Weights of a small transformer language model.
Size: 10 heads of 64, MLP 2560 GELU.
Architecture: LayerNorm before each block, no biases in attention or MLP, tied embeddings.
Training: a variant of SOAP for these matrices, 624M tokens, 2667 steps.
Each number is 50 + 10 x the weight over the matrix's rms, rounded and kept within 0 to 99. Layers, rows and columns count from 0.

# up: layer 7 MLP up, 2560x640, rms 0.176, rows 428-470, columns 160-239
# down: layer 7 MLP down (transposed), 2560x640, rms 0.175, rows 428-469, columns 160-239
up428:50 41 49 38 56 46 56 56 39 44 51 63 50 48 51 65 60 47 51 44 44 26 58 65 53 51 58 46 47 50 49 53 50 52 51 41 56 41 47 47 56 66 46 61 49 32 49 56 39 62 41 69 48 47 53 43 57 63 50 57 60 54 60 48 42 53 60 35 52 40 48 45 39 59 64 59 50 51 42 44
down428:44 42 47 33 38 40 60 61 48 57 52 59 63 43 25 39 52 59 46 56 53 55 41 68 44 57 38 49 38 31 68 33 40 37 53 45 33 43 30 31 44 56 37 52 52 68 51 55 35 50 64 48 58 43 42 57 34 41 55 50 60 51 55 59 46 46 56 42 51 51 53 50 48 44 63 53 47 47 45 46
up429:50 42 50 48 58 46 20 58 48 53 39 54 48 44 56 50 44 55 43 56 65 41 54 38 52 60 38 43 59 43 50 43 58 55 52 46 50 47 66 52 50 54 33 60 48 62 58 45 48 51 63 52 47 31 50 61 57 63 61 72 42 57 51 56 66 49 45 47 56 50 37 53 60 61 50 55 50 44 48 47
down429:36 45 59 47 50 54 41 56 41 48 51 63 53 51 49 50 42 54 57 50 61 51 45 48 57 59 53 51 62 19 58 48 62 71 72 58 56 70 47 54 45 62 53 62 47 54 48 54 57 55 37 52 52 24 51 68 58 75 58 52 36 56 50 65 52 46 52 57 55 47 52 58 57 31 47 55 51 32 45 57
up430:47 43 49 38 55 46 46 52 52 57 39 55 50 66 43 46 56 44 59 36 26 70 52 51 60 57 45 32 44 48 36 54 54 47 59 56 64 45 42 52 50 17 58 45 62 62 57 51 48 63 55 41 59 58 54 45 51 61 49 56 46 68 45 52 45 46 33 40 51 44 42 44 46 52 51 62 41 59 55 66
down430:58 50 56 65 40 36 48 48 60 34 58 49 50 43 40 35 43 68 49 52 53 59 58 68 43 53 47 38 60 45 41 63 45 67 49 43 41 47 68 49 38 55 47 35 58 42 40 62 67 58 48 52 61 67 49 46 56 63 54 56 44 39 41 44 53 65 46 33 62 55 57 47 60 37 58 42 59 55 50 68
up431:41 40 73 58 48 37 34 47 35 54 50 59 55 39 46 46 50 62 49 47 41 47 48 56 60 35 49 42 60 64 52 54 68 43 56 58 62 48 73 56 41 43 64 40 55 54 56 45 39 52 46 46 51 66 53 55 77 54 55 61 46 43 57 55 47 56 53 62 45 51 44 48 46 44 39 53 59 47 46 40
down431:32 51 34 54 49 66 51 67 62 49 43 51 48 64 44 55 44 60 65 69 52 48 55 58 44 39 45 44 51 40 58 60 43 48 49 44 41 63 45 31 49 50 64 57 55 45 70 39 45 47 38 47 49 59 45 44 32 38 37 44 84 54 62 38 51 56 60 72 57 41 55 59 52 48 40 36 73 60 46 44
up432:69 40 45 64 69 45 52 62 72 65 52 61 48 50 43 62 65 35 48 43 43 53 49 43 59 56 43 38 55 36 71 52 38 21 48 21 45 39 53 39 56 37 37 35 36 42 42 58 61 38 36 56 72 62 52 74 55 67 44 54 39 25 40 83 69 51 34 65 35 49 43 63 22 45 78 44 53 16 51 51
down432:35 51 53 43 54 50 32 53 46 48 41 55 47 44 64 35 26 52 42 48 62 57 39 50 57 38 48 58 33 85 56 39 51 49 48 44 56 39 77 44 44 47 45 43 53 38 50 47 50 50 52 71 42 69 49 72 46 43 46 38 66 52 65 32 35 50 42 44 34 61 43 48 55 51 50 28 54 57 57 56
up433:62 39 44 59 58 56 49 44 41 47 45 50 53 37 64 46 51 45 41 52 59 72 61 57 42 55 44 52 46 54 63 48 47 52 64 51 65 38 51 47 35 54 52 51 40 46 42 60 54 40 41 44 58 55 51 61 50 38 62 37 47 28 64 56 54 52 58 57 47 51 50 39 70 34 53 38 39 51 45 45
down433:40 71 53 53 44 40 55 51 48 45 43 66 42 57 45 59 49 41 54 30 52 51 59 74 54 58 53 48 55 64 47 72 29 44 37 62 49 61 56 49 48 29 52 59 45 49 45 40 50 46 48 55 51 38 41 60 56 50 40 51 51 38 38 53 42 43 58 53 50 41 54 42 35 44 35 44 38 34 56 48
up434:45 57 44 50 40 32 56 48 55 50 59 39 52 65 49 64 89 51 33 59 59 73 57 34 46 59 42 50 41 38 45 57 42 35 58 29 41 52 50 57 48 44 54 48 47 32 45 54 53 45 59 45 61 49 48 50 47 71 58 55 56 46 53 30 35 51 51 51 55 46 49 49 39 36 47 49 52 73 63 55
down434:53 44 37 48 59 47 52 61 60 43 51 41 31 54 42 52 37 51 56 64 45 54 48 35 69 39 52 57 39 57 66 48 49 52 57 37 54 40 55 39 57 31 31 70 71 52 37 28 39 59 41 34 58 53 40 55 27 22 42 38 60 53 46 55 51 59 31 44 53 45 64 56 59 44 52 20 45 42 47 28
up435:47 38 53 45 57 28 61 60 22 25 39 67 54 55 48 50 32 35 35 34 40 59 31 25 41 44 61 53 57 59 46 57 59 57 55 61 38 34 52 53 64 63 46 50 55 19 59 48 60 36 57 50 44 65 26 46 29 46 49 62 42 56 45 47 33 55 71 61 35 38 56 73 38 52 42 48 53 49 42 68
down435:44 55 62 38 39 45 56 58 78 37 18 48 31 34 59 48 67 59 38 54 43 61 51 25 30 41 54 46 59 41 49 62 52 33 51 61 36 44 40 40 35 47 39 48 33 33 36 54 56 31 43 58 39 46 26 40 55 44 53 59 52 65 35 44 44 82 42 59 68 67 52 38 40 50 56 37 58 47 39 30
up436:56 46 54 50 47 50 43 56 49 62 53 50 56 56 48 54 53 50 55 59 50 47 40 41 38 63 69 50 49 38 45 48 49 42 42 45 30 50 56 53 80 51 58 51 64 40 40 44 44 47 59 48 49 56 67 56 43 61 53 54 50 45 44 46 68 63 51 48 37 47 45 54 46 52 53 43 49 70 66 54
down436:39 69 43 37 48 67 43 47 47 53 49 48 60 55 49 38 47 58 42 40 38 52 34 52 57 60 58 72 48 45 45 47 45 40 37 43 60 55 46 47 58 44 54 61 64 61 46 41 37 41 62 51 39 48 75 57 43 50 65 55 62 64 44 51 50 61 57 40 51 44 49 38 61 45 45 51 58 52 40 42
up437:28 41 47 41 50 52 44 46 57 52 54 45 54 42 49 65 56 52 40 39 40 53 44 57 60 54 54 39 60 54 50 36 50 57 61 37 47 72 49 50 43 57 51 58 55 63 41 57 46 55 50 64 54 44 46 50 44 52 36 52 31 69 45 41 55 38 35 50 50 59 61 55 62 22 54 47 41 60 48 66
down437:53 47 52 40 46 51 41 50 49 68 33 59 60 41 58 57 43 43 52 49 56 39 47 47 41 61 55 61 52 55 46 75 47 38 56 47 40 44 42 63 59 43 41 41 41 50 47 43 35 47 41 38 55 42 67 56 36 73 55 53 48 58 65 58 25 34 54 50 43 72 47 48 48 65 46 54 39 91 43 54
up438:60 46 70 37 42 32 44 65 42 41 44 41 58 29 53 47 44 48 62 39 41 28 65 62 66 53 52 56 52 66 39 46 44 49 56 59 29 57 55 52 30 38 61 41 27 31 62 54 59 51 46 52 55 71 48 50 78 64 53 66 45 37 32 33 72 65 51 57 53 27 33 61 53 60 27 25 42 65 66 50
down438:33 65 61 39 43 49 42 36 49 62 45 61 55 53 72 40 37 35 46 46 63 60 54 59 28 49 47 64 48 52 51 51 45 52 48 47 53 44 55 42 51 63 51 52 58 45 36 44 66 51 67 49 56 59 49 51 53 46 29 58 46 60 45 48 52 30 45 43 30 69 59 56 52 77 57 66 47 45 49 54
up439:77 41 58 46 62 62 38 74 44 31 31 19 63 77 83 48 47 77 66 61 60 71 20 44 40 44 37 57 35 32 37 37 54 56 47 66 27 34 70 54 46 45 46 50 66 26 73 46 41 58 61 39 51 24 43 53 48 57 42 53 43 61 52 54 53 50 53 39 54 50 60 44 41 20 62 34 35 39 67 31
down439:53 71 36 64 37 41 32 77 46 40 47 45 53 40 54 42 39 55 80 68 57 42 61 72 67 54 56 50 57 68 46 34 38 48 40 54 42 29 46 47 76 40 31 52 44 34 62 34 50 45 35 54 59 23 29 32 52 75 64 44 61 48 25 62 46 43 45 48 43 49 52 58 60 57 74 42 33 49 52 56
up440:75 56 73 50 53 43 47 50 42 36 51 72 63 36 56 45 66 67 55 63 59 56 50 47 24 45 43 45 60 57 44 30 42 50 55 50 67 43 53 43 64 56 46 48 40 43 45 44 46 54 42 50 43 50 30 44 53 45 34 50 73 47 63 46 43 48 46 54 46 39 58 55 45 50 46 71 62 41 60 58
down440:54 41 48 52 51 43 52 34 46 51 44 61 54 38 40 35 71 49 54 56 51 66 68 52 60 40 56 68 48 47 60 41 54 31 48 44 37 63 56 54 69 36 67 49 56 50 47 55 43 39 49 52 53 43 42 48 39 43 55 61 62 53 66 44 38 47 43 51 59 40 63 38 59 56 56 48 49 40 40 45
up441:48 52 60 48 57 50 51 62 50 45 41 43 51 45 65 29 48 64 47 43 61 54 34 58 47 40 40 45 46 44 44 70 57 44 57 29 41 47 63 58 52 48 33 51 50 50 61 59 54 37 53 43 61 31 35 41 44 63 27 36 54 39 49 43 42 38 58 64 40 48 52 57 55 60 44 63 38 58 58 50
down441:65 58 58 58 55 60 45 39 60 47 45 62 63 36 54 63 55 51 58 45 50 61 60 48 52 34 43 55 51 61 64 35 52 41 33 62 65 45 50 49 40 39 36 47 63 49 56 35 61 36 45 53 49 46 61 40 46 47 54 55 38 42 46 41 61 40 58 59 36 53 54 58 44 59 47 46 54 48 47 35
up442:57 39 55 63 51 46 50 59 61 48 52 37 55 45 43 51 54 61 66 57 54 41 46 65 40 45 46 56 61 43 55 40 58 65 60 67 44 36 36 73 42 46 37 40 49 68 44 43 52 39 52 32 66 61 54 49 52 68 47 53 42 44 56 69 46 57 37 55 46 37 47 62 45 30 60 46 33 56 66 42
down442:38 60 51 34 53 60 60 60 43 41 37 54 55 48 52 39 58 57 52 53 24 46 65 35 47 39 53 58 54 24 57 39 71 50 45 50 54 52 50 33 59 53 59 52 53 46 70 61 34 63 53 33 51 52 53 43 32 37 50 42 38 54 53 50 61 41 39 48 57 61 46 27 38 41 55 65 36 42 49 62
up443:49 38 52 60 62 51 42 43 50 39 54 59 50 46 55 57 67 33 46 38 51 45 56 51 65 55 53 53 61 57 54 31 43 42 46 40 43 57 49 46 41 58 61 46 53 67 42 29 49 36 54 56 54 45 52 54 45 36 42 49 48 41 66 45 49 62 57 38 50 56 45 49 53 50 48 56 55 51 55 48
down443:48 52 48 48 32 12 48 51 50 66 44 51 63 49 48 60 58 41 61 30 38 51 39 51 29 49 46 43 53 32 59 63 51 61 36 36 37 45 31 54 55 35 41 37 55 50 44 45 49 72 75 43 59 47 41 37 49 54 48 65 43 55 50 47 52 52 54 38 48 34 47 34 48 53 64 42 51 47 57 53
up444:44 43 28 39 63 55 51 54 39 39 39 62 52 77 48 40 50 66 43 43 35 36 40 41 45 56 45 55 33 48 56 37 72 64 31 44 43 48 52 41 44 45 46 44 51 42 46 44 45 35 44 43 26 52 28 52 51 63 49 35 55 43 49 51 59 66 53 34 51 54 49 55 75 41 61 44 60 25 43 32
down444:70 49 52 46 59 29 35 41 64 52 48 41 56 40 62 51 59 50 40 50 58 58 49 51 58 47 49 36 53 48 36 45 48 54 57 56 43 36 57 29 65 56 58 60 54 52 46 51 51 44 49 49 57 53 66 63 68 45 42 59 66 43 38 50 48 59 51 49 45 52 38 48 62 51 63 66 51 48 62 54
up445:47 57 56 47 64 66 75 44 56 34 59 50 55 49 54 50 53 60 41 63 42 64 49 41 66 38 37 43 40 45 59 53 58 46 57 50 48 67 58 55 55 56 33 60 66 56 47 52 64 43 46 60 41 45 64 39 54 49 40 34 50 44 43 51 43 64 53 47 55 57 53 57 42 35 54 59 66 52 36 53
down445:44 55 54 50 50 47 57 50 44 33 47 40 59 43 42 35 52 57 53 68 54 45 53 53 48 49 60 43 41 67 39 61 61 44 40 47 59 59 46 44 39 57 41 44 66 34 50 41 54 60 37 68 59 58 58 64 56 53 49 60 38 43 34 41 69 46 36 47 41 51 44 40 52 42 55 48 46 59 63 54
up446:41 43 42 65 60 53 43 47 50 50 42 48 44 39 64 50 49 41 50 57 34 40 53 36 29 42 40 33 43 50 52 51 59 44 53 47 53 64 57 52 40 48 43 47 49 45 50 51 65 53 45 32 44 51 62 47 53 51 53 60 51 59 50 54 45 42 54 46 68 47 46 49 53 70 48 49 46 53 55 35
down446:64 44 37 48 59 35 55 32 59 49 50 59 65 74 37 59 50 45 44 42 49 52 41 40 48 47 22 50 31 62 57 55 72 35 35 40 41 57 50 56 64 37 51 74 51 55 65 45 68 73 58 67 39 51 56 37 56 52 60 57 66 56 43 52 50 53 53 36 34 44 49 38 53 49 49 56 47 52 44 49
up447:58 44 51 37 55 47 41 39 67 55 48 55 48 45 58 61 41 53 61 37 66 40 55 43 45 48 63 45 50 42 61 44 58 57 52 57 58 27 52 59 53 54 36 31 41 28 59 60 49 38 41 46 41 32 58 54 71 44 43 39 43 33 45 59 44 68 52 38 35 56 43 72 57 35 50 52 46 42 53 46
down447:54 45 38 36 52 52 47 48 50 53 67 73 53 36 62 43 35 51 48 45 51 46 62 64 48 53 52 37 41 53 53 60 46 48 40 56 67 39 36 56 36 41 26 48 48 53 33 49 66 61 69 52 62 54 64 48 50 31 34 59 48 45 50 56 60 49 37 51 70 50 36 50 50 49 28 56 55 45 60 50
up448:49 53 49 54 44 56 48 46 57 46 65 52 37 46 55 49 58 52 43 52 49 57 57 47 47 58 71 62 43 58 67 41 46 56 55 48 43 66 29 43 51 37 63 51 60 54 38 50 56 57 52 47 40 59 63 54 57 66 53 61 67 61 48 59 37 59 35 66 30 53 48 42 38 66 46 63 66 43 54 44
down448:53 48 49 56 57 60 34 59 50 49 46 26 57 57 44 64 47 45 64 41 42 64 56 60 37 41 56 57 44 62 33 50 57 47 38 47 63 42 52 69 40 67 44 58 65 51 39 47 48 42 66 41 11 50 45 44 66 40 62 46 33 48 70 47 50 33 53 56 46 44 48 50 60 47 44 40 48 37 50 52
up449:64 49 54 54 64 60 60 47 41 60 43 37 69 61 34 40 54 33 39 44 55 51 46 37 53 49 42 68 61 59 59 49 52 58 47 59 59 50 51 64 49 46 33 42 64 36 38 59 59 41 46 45 10 66 43 61 52 50 61 48 58 54 53 67 51 48 38 34 52 45 39 49 43 56 54 40 57 58 52 58
down449:57 56 50 53 33 57 48 51 52 39 55 45 55 41 47 43 58 56 38 36 41 48 47 73 55 63 35 59 30 56 46 51 49 51 39 35 47 48 34 38 49 60 51 54 57 66 54 35 33 41 62 62 59 51 36 56 47 65 28 61 48 45 46 41 52 49 64 56 46 32 46 47 53 48 40 60 52 47 31 30
up450:52 34 40 60 53 74 49 31 53 50 76 55 59 52 55 66 48 45 34 46 44 56 47 65 36 48 69 29 64 55 51 47 40 58 38 55 47 51 47 71 45 73 67 58 37 30 48 31 49 53 53 40 38 49 57 59 56 59 56 47 39 45 68 54 53 54 57 57 43 33 62 50 52 45 48 56 38 23 43 23
down450:37 65 60 54 61 65 65 55 63 51 37 50 56 57 43 45 55 59 49 48 54 39 60 35 46 66 53 44 57 57 49 44 38 55 48 60 37 49 44 55 47 33 34 50 37 46 54 59 45 43 39 40 45 25 33 63 45 59 55 54 45 42 46 46 51 51 53 54 48 66 46 40 41 28 56 52 37 51 43 62
up451:39 61 49 55 48 32 52 36 53 51 37 28 42 42 51 49 51 58 43 53 53 49 39 48 43 57 56 24 52 31 46 57 53 48 77 59 50 39 54 52 46 53 51 60 49 45 46 51 30 46 51 58 55 60 32 48 58 43 48 62 40 62 58 24 37 50 53 52 65 46 47 61 48 62 48 59 50 55 49 50
down451:62 41 60 54 63 61 52 64 35 65 53 53 46 45 55 50 44 63 43 59 61 51 44 45 55 53 36 49 37 50 48 51 54 71 49 59 32 62 42 43 57 58 47 48 43 63 59 54 67 55 42 66 37 50 51 68 57 49 43 53 47 50 45 55 37 57 69 64 37 58 63 48 49 46 65 53 32 47 42 50
up452:62 47 63 62 53 40 38 61 45 35 53 35 56 47 54 46 48 52 58 51 47 67 55 39 54 51 54 51 53 44 57 57 44 47 56 58 49 42 47 39 54 52 46 55 67 46 35 48 50 49 38 59 50 33 44 52 49 48 59 57 61 48 41 35 41 63 55 26 67 52 63 47 47 29 49 40 57 55 53 47
down452:61 71 50 36 52 52 42 63 19 52 63 40 58 59 31 63 44 60 61 47 46 51 55 62 43 55 51 49 56 55 48 50 56 44 41 48 49 42 45 51 51 56 45 47 32 53 41 56 44 60 63 54 38 54 52 52 58 45 49 40 53 56 35 44 62 50 45 56 53 48 25 44 47 52 50 51 51 42 48 52
up453:66 62 61 58 60 50 55 43 40 43 52 39 62 55 39 33 68 35 59 57 40 44 51 38 62 47 40 59 45 48 41 53 56 49 43 52 60 53 53 50 43 42 46 45 40 52 48 43 38 42 46 41 61 47 44 41 46 60 40 45 66 56 53 49 52 46 46 52 50 32 53 67 46 67 36 52 52 58 48 54
down453:20 49 31 50 52 58 48 45 45 56 49 40 37 47 51 69 51 46 57 36 41 50 43 45 45 53 48 54 53 45 50 42 36 38 55 36 53 44 25 55 46 49 49 55 41 49 34 42 63 46 51 53 42 49 50 38 32 37 47 45 38 43 62 50 32 42 53 53 73 59 44 33 50 17 54 61 49 36 47 33
up454:34 55 67 52 58 53 65 64 50 44 53 55 65 46 46 58 50 55 60 59 53 60 44 53 52 60 60 55 65 50 57 46 44 60 42 47 70 44 53 69 58 43 46 53 58 67 51 55 55 68 59 38 52 57 61 23 54 42 49 50 51 48 56 43 50 59 46 55 30 55 48 50 64 53 21 57 43 49 52 70
down454:56 38 36 70 44 48 35 49 40 57 62 63 74 53 44 48 37 57 33 37 55 62 31 56 41 59 52 60 56 54 52 59 46 57 61 49 56 50 46 55 33 61 81 45 48 48 56 41 49 43 58 63 43 49 53 48 33 40 47 40 60 44 51 47 49 58 48 64 53 57 55 40 61 36 56 47 56 51 54 51
up455:62 50 52 46 32 49 71 51 56 57 46 25 35 61 67 69 41 66 82 50 43 52 64 38 68 56 62 54 53 45 66 32 44 42 63 46 40 53 42 52 49 41 35 37 33 44 51 44 63 59 59 71 65 39 39 56 68 42 41 52 59 48 34 35 46 37 39 54 56 44 42 46 33 45 41 55 43 51 56 64
down455:23 51 54 29 45 37 59 34 51 63 62 54 37 44 34 52 47 55 40 59 61 31 42 56 50 51 51 63 64 42 32 53 50 41 65 50 56 56 43 64 42 42 49 54 56 39 53 72 42 50 60 59 51 51 40 55 35 45 49 45 35 37 38 46 41 61 67 50 40 58 51 65 55 42 50 58 42 47 44 57
up456:35 35 51 60 65 57 45 52 50 58 35 49 42 58 38 44 50 51 48 30 68 71 55 55 41 54 54 55 59 39 55 40 49 39 54 41 57 56 62 43 43 43 64 41 51 37 59 59 50 57 45 63 68 54 45 73 49 79 48 43 42 38 44 58 44 66 50 49 65 55 68 43 78 57 38 41 46 64 56 47
down456:53 40 47 23 60 24 56 64 44 54 39 35 72 43 36 50 60 44 44 45 30 35 32 52 40 44 37 57 48 53 48 49 40 54 52 41 42 47 56 56 57 34 62 47 51 43 51 43 53 45 63 53 45 64 23 53 46 32 36 58 50 72 47 41 36 63 53 59 34 42 51 38 56 43 62 46 46 42 60 47
up457:41 57 49 64 70 58 50 58 57 36 53 39 51 56 64 34 43 56 43 61 55 68 42 43 25 59 54 55 47 52 49 47 30 36 54 58 38 30 56 53 57 57 52 51 49 55 59 61 63 59 32 45 54 55 43 47 60 49 42 46 52 35 58 29 69 48 49 69 51 47 55 35 40 66 47 55 43 60 31 52
down457:30 27 49 43 52 42 40 39 44 72 54 33 33 51 35 48 60 53 67 36 48 45 54 49 54 45 53 50 80 47 51 53 52 53 51 45 56 51 61 72 44 43 51 57 44 47 44 38 46 48 49 58 41 42 57 46 42 49 39 60 56 43 64 51 48 54 49 71 38 73 53 67 50 45 64 48 58 50 50 56
up458:08 77 60 72 49 41 57 44 49 51 65 67 61 49 38 47 50 62 28 32 59 52 44 31 44 51 43 45 50 51 46 60 63 41 49 34 54 43 40 50 33 49 48 54 49 59 56 47 66 45 62 48 34 66 67 37 38 45 72 42 64 55 75 45 44 42 43 46 63 58 50 51 61 58 52 56 37 64 58 67
down458:55 55 43 31 52 62 51 68 48 37 51 56 54 52 39 50 43 31 50 44 43 41 39 36 50 69 58 39 65 38 45 56 55 57 45 43 51 41 44 51 54 46 35 45 46 46 58 38 47 23 47 43 42 40 71 45 46 55 45 43 44 48 29 55 63 47 49 50 39 35 52 39 45 57 45 60 22 34 51 59
up459:56 64 33 51 55 48 57 42 52 49 47 43 53 46 29 45 54 54 49 37 42 65 55 47 48 66 31 44 38 38 45 49 50 56 56 37 67 53 45 46 39 48 40 40 63 41 38 50 44 55 49 58 45 53 52 33 53 48 55 53 56 51 49 50 48 58 49 47 45 50 66 58 48 65 46 50 38 39 38 42
down459:50 48 60 44 54 32 39 45 46 65 61 62 35 37 30 56 64 53 59 52 56 55 43 42 38 38 55 53 32 46 54 41 50 56 66 63 56 63 65 54 58 50 66 49 56 51 41 31 63 73 50 56 52 49 54 31 64 44 50 43 35 49 42 60 51 54 62 55 47 60 49 61 60 58 59 64 44 51 45 30
up460:54 45 62 54 47 40 30 53 49 37 45 44 43 63 57 50 42 40 66 54 38 52 48 45 49 62 45 55 49 55 58 29 53 55 54 64 47 62 46 34 45 46 58 61 56 53 47 44 54 61 55 62 51 58 66 39 43 39 56 50 43 60 45 39 42 45 59 46 38 67 39 36 27 69 58 50 57 50 53 53
down460:65 50 56 48 48 53 54 45 56 52 57 38 53 50 53 58 50 54 54 23 61 51 38 58 58 59 49 55 45 56 56 39 58 49 44 50 43 40 60 48 32 57 50 66 48 71 49 41 40 39 58 61 55 40 56 33 45 40 53 56 55 69 59 50 41 35 44 43 56 53 61 48 54 51 34 40 59 47 54 59
up461:33 61 61 50 38 60 60 52 55 54 46 58 50 44 68 47 57 55 36 58 51 57 51 38 58 43 29 39 29 45 52 44 64 59 64 53 77 42 40 41 59 49 61 51 36 40 21 48 45 52 43 57 34 58 40 43 58 62 65 62 60 37 67 60 35 56 60 50 35 45 51 45 55 56 47 54 44 51 56 46
down461:60 62 43 42 54 58 29 61 59 38 42 64 49 45 38 48 52 25 55 50 24 60 58 48 50 51 68 58 41 47 37 53 54 47 49 41 54 45 59 30 57 53 53 49 45 50 36 35 51 74 73 40 52 64 60 58 54 43 47 56 46 55 49 72 61 28 52 23 39 55 40 08 46 61 37 65 44 65 69 38
up462:22 46 27 63 57 68 48 30 56 62 36 49 39 34 52 37 45 56 47 32 53 16 43 49 39 54 42 27 58 47 59 50 62 47 46 55 39 56 57 44 45 70 54 57 73 52 43 58 63 60 62 43 53 62 42 69 51 42 44 49 37 41 63 40 61 59 52 56 32 42 76 62 63 70 59 56 54 56 30 52
down462:69 53 38 46 36 47 47 44 51 45 58 42 48 46 45 52 41 52 55 51 36 54 51 59 37 39 45 65 61 48 36 33 43 35 41 49 45 31 72 66 59 52 34 53 51 43 48 52 50 49 49 55 37 50 51 55 37 41 64 54 46 46 45 57 34 43 54 65 48 60 33 54 64 52 36 32 50 34 55 50
up463:44 53 57 38 52 44 67 61 41 70 60 61 41 51 41 24 37 45 63 39 54 53 49 54 38 52 44 50 60 41 60 53 53 46 54 47 38 49 56 60 51 61 49 42 37 63 45 61 56 63 43 49 44 67 57 40 47 47 63 45 51 40 48 45 46 54 51 45 55 35 51 53 49 57 42 52 47 52 54 63
down463:31 52 55 47 26 37 59 49 68 47 47 59 32 44 31 65 45 60 69 62 50 58 39 50 41 74 61 48 42 58 44 35 39 63 44 59 52 53 65 56 48 56 64 67 69 51 41 60 72 45 51 59 52 45 60 62 57 51 37 55 43 52 32 32 39 50 58 22 66 61 32 52 53 50 53 46 46 34 40 57
up464:41 31 57 62 54 59 53 50 67 43 55 52 60 41 45 37 73 38 62 43 54 42 33 40 54 38 59 41 37 51 51 38 51 50 38 60 39 26 78 51 39 51 49 24 50 53 50 63 48 57 43 63 52 56 57 55 57 62 39 47 26 36 71 71 46 59 46 43 67 28 52 70 52 50 67 34 40 50 45 52
down464:64 50 62 55 57 44 48 72 33 45 53 53 46 44 23 58 57 48 35 37 58 39 55 38 63 45 35 46 53 61 41 44 37 58 57 44 50 57 11 36 53 58 56 48 44 45 52 43 35 56 40 59 53 60 43 47 61 66 48 52 61 53 67 61 67 40 56 52 42 63 35 61 71 68 55 49 42 37 42 54
up465:47 57 52 64 57 49 63 44 60 46 60 56 46 26 43 64 40 42 58 46 52 46 42 47 47 70 54 40 41 56 49 71 61 68 52 46 61 53 58 50 58 50 65 45 41 63 54 52 57 43 52 40 35 60 63 46 41 55 56 60 55 44 61 41 39 38 68 74 40 36 46 54 48 52 48 33 44 42 46 44
down465:50 59 41 46 60 59 43 53 52 56 45 37 43 65 42 47 52 51 53 46 42 57 47 54 55 41 60 37 54 51 45 55 40 43 69 45 55 53 61 46 54 68 37 43 48 57 31 50 44 49 35 38 36 54 29 57 45 56 39 48 58 49 48 58 44 39 56 46 35 68 41 37 38 49 49 57 59 39 58 37
up466:47 52 63 68 39 28 47 39 46 50 31 27 50 55 47 55 54 67 56 63 41 39 41 58 48 48 39 45 55 46 59 48 60 55 40 33 35 46 58 57 57 57 57 42 41 42 44 52 38 53 61 37 43 49 58 52 41 43 41 57 59 31 61 41 33 44 63 57 59 53 47 43 55 31 44 44 52 67 35 53
down466:51 47 67 33 64 57 57 33 51 51 54 56 48 43 58 30 50 46 63 45 58 54 62 55 54 16 48 34 53 39 52 54 57 40 44 57 65 52 64 55 53 40 49 45 53 53 62 55 52 55 55 47 46 40 76 59 47 52 43 63 68 53 62 45 57 41 51 63 56 57 52 42 40 53 59 57 47 44 50 57
up467:56 57 49 42 46 52 31 62 30 37 60 68 69 46 36 47 52 40 67 31 71 54 51 33 51 40 49 57 40 30 47 48 49 42 57 37 48 41 56 51 47 64 52 50 30 56 65 54 45 61 32 43 50 56 57 43 60 42 50 42 49 45 39 54 57 38 61 57 52 52 52 46 48 50 40 57 54 51 51 49
down467:44 50 55 53 76 45 56 56 46 53 52 57 47 47 57 59 42 45 44 36 61 57 48 51 40 39 46 52 42 46 50 56 27 29 59 72 60 42 39 40 72 48 53 37 28 41 49 58 31 44 51 54 67 50 45 40 46 42 55 57 33 50 59 41 54 46 38 46 54 43 38 67 45 47 63 36 43 31 55 50
up468:47 49 83 51 67 55 64 46 40 54 68 47 48 52 40 53 50 40 73 49 70 70 38 42 38 51 27 36 44 56 46 51 59 42 52 52 40 58 45 44 44 68 47 58 52 42 58 42 42 43 64 51 39 42 60 44 44 56 50 69 59 61 38 37 47 62 63 51 36 44 42 57 63 59 42 63 48 33 38 42
down468:29 50 45 55 32 43 41 44 46 60 44 54 48 63 56 56 56 63 59 28 40 48 32 54 76 51 53 58 50 52 45 54 58 50 42 36 47 54 40 61 51 65 35 35 50 53 38 55 49 59 53 49 52 39 63 30 43 59 56 54 43 43 42 44 53 68 49 47 54 47 57 36 40 56 43 28 37 51 45 55
up469:63 43 41 46 58 56 55 59 53 48 43 41 55 42 50 55 57 48 58 36 63 30 66 28 51 40 54 37 58 49 60 50 40 60 53 55 45 50 55 59 42 48 54 45 41 34 53 49 56 48 46 64 44 62 63 46 53 41 42 57 43 68 47 50 49 44 65 65 50 30 70 51 40 46 58 58 61 37 53 44
down469:48 31 54 59 50 48 48 47 27 73 37 31 58 53 51 33 46 52 33 48 56 35 41 52 52 41 56 45 66 24 45 49 46 53 44 40 43 45 48 60 53 45 45 60 54 45 54 47 43 64 42 30 49 47 50 53 34 36 52 39 50 53 45 51 70 55 34 56 44 39 57 37 48 56 49 38 64 64 52 35
up470:64 55 36 50 48 55 42 49 74 36 54 55 57 38 51 47 52 41 37 59 63 57 45 45 54 72 53 53 44 47 42 62 65 37 58 31 47 48 48 62 37 43 42 52 68 64 54 56 46 76 48 49 55 55 44 52 55 50 59 64 72 30 36 50 42 46 52 42 69 56 56 46 61 45 48 51 45 38 55 54